{
  "norm_eps": 1e-05,
  "init_std_qkv": 0.0241,
  "beta2": 0.98,
  "decay_shape": "linear"
}
Each number is 128 + 32 x the weight over its row's rms, rounded and kept within 0 to 255. Layers, rows and columns count from 0. Numbers have three digits each. The size before them is the row's rms in percent of the matrix's.

# up: layer 2 MLP up, 3072x768, rms 0.0313, rows 1362-1381, columns 320-383
# down: layer 2 MLP down (transposed), 3072x768, rms 0.0252, rows 1362-1381, columns 320-383
up1362 102:113109118159064045158098136120130108052164125073123158157149074123128171090181132112120076079149098098161153105128135137108119098077102113138147144059098085174129161170074134134079122094121118
down1362 100:089165099140122095077137131116162125055121153173174163110118099114102169081136111109189151152176161097165158175105061197136165180119150121054104147154134107101166135099123111131093101126093105
up1363 103:144118107161108112123145175148162102109166130105156161123124130064121166098131119124071159159129153090198107104129191136147070080114108152140118113145130100183091177172095121115079106125115090
down1363 106:169079162095110165156140108163116087115112163143181127120145095081122117151192065109143152099081125133133113112134146014126121078100193169099123107080144126125117103150123138203095087091073188
up1364 082:135158142170099086154118124116137140132146174123048144191154097121122075097174170077161145115092182166123133143116114165093118114125115167129112121195148121126163082104157146138147104131104143
down1364 098:135142131149144146158113140128161166140145156081119120121114122091079087099180107080099174163128123110108107129159138078111130107131134135114170111141105098119157086123118156138137067159119107
up1365 097:139147188098111094149115184119125182134118147136101089057116124137091098163121111134125169163144146085144153105140116079133070180096117160129113126193111135110132093159178209152061068140104146
down1365 096:145176107108074106128152142123195147131136085121188131176142125145169076078097136191173117161104153141157150097108155228100090046140150075108145080111180144124105122055160194044055110097188131
up1366 102:095204139105086103151100076193212167152135155187122106195101097147049166074113132147132085089146125134112138133080113105148152157117134121110159137147162098098169157135153172116124121159078140
down1366 098:096147193140085078130088074090092147099131196142112147087126141081203153134088094152137129201128157121110138134133102103154158105149108147103136130080127151131128128101059122136090170131135117
up1367 091:065115138105120087132155092110178148099127143142116164104161161128101079033163153154149133166158055165102132131114097141077085106048110180128156103106100082160157130129118139145171074154077111
down1367 106:054110134136083165166113093130156187147182119119113116087140118112088070129119104137141162163111121144092106141094062095132095098101075140124122195155073095132121109155136159110102138168102140
up1368 102:165096160133158138143139116183129141124145126145113134113123150085102100183169150149092140056070113075150106100180168157125145117064112068121175110144104087115131152161110105140139122085147084
down1368 101:103179124150177053097187113128109072142202108163125108162158129108113111170110125155162109081076111108086134180160094112129112089075118080167176156062077076174130120130075108162177155111086141
up1369 103:153113140198118133094105138092090145155094099091141135200120166162121142144171125098123176137109154120150181171182082111107152142177183134162191108216133162160164067115110149130071181092095135
down1369 101:108082149095152156100099150104123146203127101180114099127165159119165161133149135082091137146099096075141082160150127043127115140151167132205126134102129128112160158094118167084100126165166136
up1370 100:108124141139058118162158128210159130184138166168149112111129080118170100118160165125173133113144167134171135123117133102091149162143146148115204112166115161134160099113125156117089073080190112
down1370 099:162143138103140174079187072135170105098107100158187132143103153178072090113136127086118152160142145144163070125142112129164168178172106151155125088195109073161149134119121149141093164131167086
up1371 082:140128129167135109160143132148172159144156142044105061144121105081083085105104135133106161095115116092099164102150089134145160107147082086117150152131140014176149200104160153158099115136143116
down1371 110:114108091150136152186165086119196189115119111088130167080140073123120095099150118123064116064120110148094133127140130092094186142102059130153141137146120087151178110158117102118089087133088082
up1372 109:200208139159123151145108147143094149071178100087129160102091085140121065103153153177166149120163118083112111080139109139169151141087119114178146151148129178149123069169069152172106164123105117
down1372 114:138141151140142112137147179148150120087149139150170148143105069164102138144103092162164068109134123130157088161084117128143124072100186183145081125049128116145116141162105116152134158144077171
up1373 097:120101148176120082141172117108105100135109145135125140081091141127123122106111122140168160117164122117135162111093136073121129154098131153153176083124082146169100087128128136089101128101072131
down1373 097:183144178182109119135115164148123188088153179139141130147041093132162101126203145118132058080108130166111099117128152130112092150129110075180126140139121188103095073134065151150148139163077174
up1374 104:156120136125126102131138104149145143112129160139119099187092138112143096139128165087097111135104194137122103101152075158135152190063142131138108114159092134167154076095143123202108159098074148
down1374 101:123167141097164152083150126122134128045133193121152094122141099122132157140124117077086101109068089102169144100134085161155134114119147115211083112123108134129147167099138098131123116112094099
up1375 102:143104154111129131208174086087056150125128075103112181182155084100120095116149176202134125052139077150104173168208106107156184091108120109165105109154096079167176150174149137136166143141148139
down1375 109:111134103142150114132161099132105105178153102131109160194118112091128133147112211158114146029169119132098102118135150157113182120089110111128159105200128110212220139195127145141125185168135052
up1376 106:116145159104120125138153063157119127110093120161072158148107114153078119114192118153119145137122124067149153193184110134096092194152089153104133171112083109112213110096129170120096132093183129
down1376 104:131165143142152089070118125092112116154155184171134112186104071110112080102210086116122096057172126080153115104137100073107098221130111123102100143129141160163138136133134093111160101091080119
up1377 106:137150082095125154112200110145134157097130091076141138154142157115159117106139090177093081118090154122118119099120150095141069184124086154159148119111047095098130091125082119109091096180136093
down1377 104:157045140086097165124076104124119110127124101119133125111132181065147126102141103117106110133097114083112113167143130102111145113175160152141097141109170137112143136104140106123116209096153145
up1378 071:119179163148106111152157135113125168089129103149067141162152059107115107112149147129103178091112096142108150155153135102194137159074091128148131094185166049125171129146132170145067107124114135
down1378 107:143152159128099136201135126139167185132159113068112152095143071096102106105168119124099145094133143119084125131110135086120114145079089154159156089173119069120150145167084162135083093141115121
up1379 097:085113079176094094095128060133097133128160175137117163127179145096144098100124112106093146111154173133134145092133156117151103122062133121114106079147134148121130147123133155151104062137118150
down1379 095:078108155155119133150090104143140143133115147115139138127099103091137069097089121148152134128152158115136132138094120147112116083112074088096116155170134179156114133106153166095148131117167164
up1380 108:135126161126089119172106103155159103160126188090134195141115169122117083155069151134120138085166106069080131124111154193170110136135183124152121131111101137102204060109186155056140075126137110
down1380 105:132141109105136128143162164156159062117142114130129071136176127099112096125153158151112118082127115106075149126087137173088180128159160137164098060105170128139140140052073123104140124084180122
up1381 099:079117084106091147106172166145119122098104150033109143139178080140105131156111158132156102090181110133116206153147170182119146110128094150150168064081178128128206137116173198176126107096150115
down1381 097:134165154069128179160139125145093095192115156192159172179117151142153140087127061097164137174155058108177148117108102093183118145152166152120177102112166156132155181105142115164135104173135164